{
  "n_head": 3,
  "n_kv_head": 3,
  "activation": "gelu",
  "norm": "layernorm",
  "norm_place": "pre",
  "bias": "none",
  "tie_embeddings": true,
  "init_std_qkv": 0.0255,
  "init_std_up": 0.0255,
  "lr_mult_o": 4.0,
  "beta1": 0.95,
  "warmup_steps": 200,
  "schedule": "cos",
  "steps": 3326
}
Each number is 128 + 24 x the weight over the matrix's rms, rounded and kept within 0 to 255. Layers, rows and columns count from 0.

# layer 14 attention query, 384x384, rms 0.0882, rows 0-6, columns 288-383
[[132 105 162 132 130  88  92 109 120 117 124 137 123 126 104 103 125 140 138 148 125 144 151 105 141 130 138 130 138 113 153  94 131 134  93 163 110 138 112 126 145 149 101 144 153  88 135 132 153 131 120 141 134 139 125 130  87 153 109 128 122 136 145 145 143 128 141 113 134 109 107 139 122 113 144 134 136 173  92 109 111  92  89 128 134 139 140 107 190 135 142  94 103 145 147 134]
 [130 151 179 130  56 144  68  87 133 159 130 120 128  99 141 186 114 115 182 138  83 139  80 133 160 179 124 139 105  95 151 108 155 119 148 164 139 154 103 147 125 120 138 174 118 117 121 163 158  77 152 121 132 110 148 133 184 104 140 129 114 137 162 139 115 164 115 127  98 124 148 168 131 113 151 147  96 187 142 125 145 133 126 142 121 102  80 145 137 111 117 131  97 130 105 129]
 [107 137  87 105  94 119 154 107 121 138 116 155 142 112 137 107 115 123 140 143  95 120 183  90 152 100 115 109  99 121 114 119 113 116 168 131 105 145 153 141 157 134 149 137 123 166 105  89 125 119 146 150 132 106 123 120  92 132 140 126 121 147 169 108 126  96 157 123 151 144 145 142 138 144 105 136 131 134 118 100 134 133 139 166 138 130 136 112  94 117 150 109  82 121 102 139]
 [153 160 114 105  97  90  83  87 132 111 188 135 124 151 132 123 129 145 173 161 138 186  55 122 141 134 152  96  90 128 149 123 137  90 137 156 154 135 127 125 123 102 146 108 115 110 132 167 144  87 128 152 102 136 159 154 137 143  79 154 128  97 112  97 131 114 123 128  69 138 144 133 158 123 134  76 112 150 157 132 161 167 128 132 116  91 106 121 102 123 102 115 140 164 110 124]
 [125 105 129 132  77 112 103 160 109 126 120 104  98 149 149 121 145 110 130 111 110 152 162  73 183 101 135 126  98 132  99 132 123 116 128 136 132 121 101 122 141 159 164 133 180 151 150 117 167 171 114 184 192 117 164 126 124 108 151  88 122  90 114 154 144 122 135 131 115 117 120 119 140  72 125  87 158 114 117 105 101  98  56 130 153 127 129  83 138 110 113 127 181 145 150 105]
 [115 223 146  80  65 146 115 130 165 177 140 132 136 111 118 149 131 140 102 137 133 138 171 155  75 141 113 164 134 128 145 178 148 114  92  82 128 136 160 162 109 114 104 149 133 137 165 150 162 163 132 113 158 120 119 144 156 123 120 140  77  97  66 123 130 149 141 100 109 154 190 127 173 141  99 116 142 107 166  95 106 124 137  99 138  97 110 120 110 138 137 157 162 140 109 171]
 [150 155 125 137 139 138 157 109 155 124 125  92 116 115 101 101 131 157 168 145 134  87 123 138 164 104 162 138 119 100 164 127 121 135 104 118  91 176 151 156 114 143 128 125 134 128 104 121 124 105  97 132 125 146 171 108  93 144 130 126 126  87 140  95 147 115 128 108 123 149 142 133 137 154 122  99 139 140 114 157  82 105 110 104 108 129 133 131 121 135 119 109 110 117 120 127]]
# layer 14 attention key, 384x384, rms 0.0877, rows 0-6, columns 288-383
[[145 168 150 120 119 128 122 134 142 137 141 133 149 118 119 104  96 141 159 133 111 137 158  92 135 114 144 108 134  80 113 128 140  59 130 130 110 123 108 134 126 129 102 151  73 100 101 140 139 143 111 114 108 117 133 135 142 103  75  91 125  97 133 124 154 114 173 109 162  95 112 155 106 119 117 100 115 126 140 143 147 121 129 119  98 154 108 155 148 137 126 101  76 134 122 144]
 [115 153  87 175 130 165 115  68 110 175 126 111 198 112 122 133  83 127 191 181 171 124 112 137 122 131 134  82 143  98 125 166 130 105 162 179 146 152 122 112  92 184 155 130  99 157 134 129 118 112 101  94  82 130 130 118 132 108 158 115 124 100 137 111 136 158 142  75 105 114 158 137 154 147 130 164 157 148 119 127 122 142 186 157 152 128 108  97 144 129 101 152 140 103 131 121]
 [154 163 152 111  87 147 138 149 114 139 123 147 127 135 140  86 105 123 138 145  79 143 111 141 154  79 110 139 149 137 130 112 164 153 156 125 150 167 135 130 126 152 134 140 119 162 140  91  95 116  98  80 166 121 142 145 107 160 121  89 151 134 128  98 123 111 139 119 120 141 177 133 132 110 144 121 155 152  52 110 141 164 112 152 122 150 116  91 115 171 124 145 120 155 107 145]
 [168 128 100  91 138 150 171 152 110 131 185 124 162  93 155 132 106 164 111 171 117 126 142 113 105 151  85 115 128 103 186 118 110 119 110 124 120 149 139 141 116 130 110 137 123 138 167 132 104 134 133  92 113 109 126 129 120 137  98 132  89  80 122 125 147 146 150  94 123  99 125 130 108 151 140 128 153 164 175 148 118 131 129 176 184  96 115 124 157 128  82 115 105  89 105 120]
 [117 129 137 105 110 142 137 112 156 150 101 148 110 147 115 135 115 116  93 157 139 151 125 118 131  73  62 107 164 148 111 161 118 133 157 140 121  94 128 142 131  97  81 175 136 109  90 152 118 131 152 148 148 136 124  96 148 133  69 126 162  92 104 135 138 177 115 132 138 160 107  91 105  80 126 164 167 119 136 120 108 129 111 126 134 152  70 121 130 155 107 133  70 146 137 108]
 [ 96 124 109  66 141 192 145 117  67 158 111 127  95  99 135 139 118  90 117 133 119  84 153 130 156 178 163 183 137 145 134 162  81 136 143 113 127 165  93 122  74  70 117 145 155 139 149 139 144 107 156 136 134 133 118 201 186 140 111 131 146 124  94 133 175 122 146 112 121 160  95 138 170 118  76 119 112 104 152 107 119 115 117  74 142 127 129 137 113 137 113 151 116  94  94 115]
 [122 161 144 135  98  95 122 125 114  98 158 133 123 126 136 149 123 142 127 119 172  80 122 166 129 109 142 102 144 154 152 111 104  57 124 130 117 142 135 166 112 152 143 133  85 147 152 119  83 130 129 133 107 107 114 159 108 108 125 113 108 110 134 114 131 117 114 151 106  85 102 137 136 109 140 142 136 134 128 124 123  96 142 124  89  82 131 133 138  97 128 131 136 121 110 129]]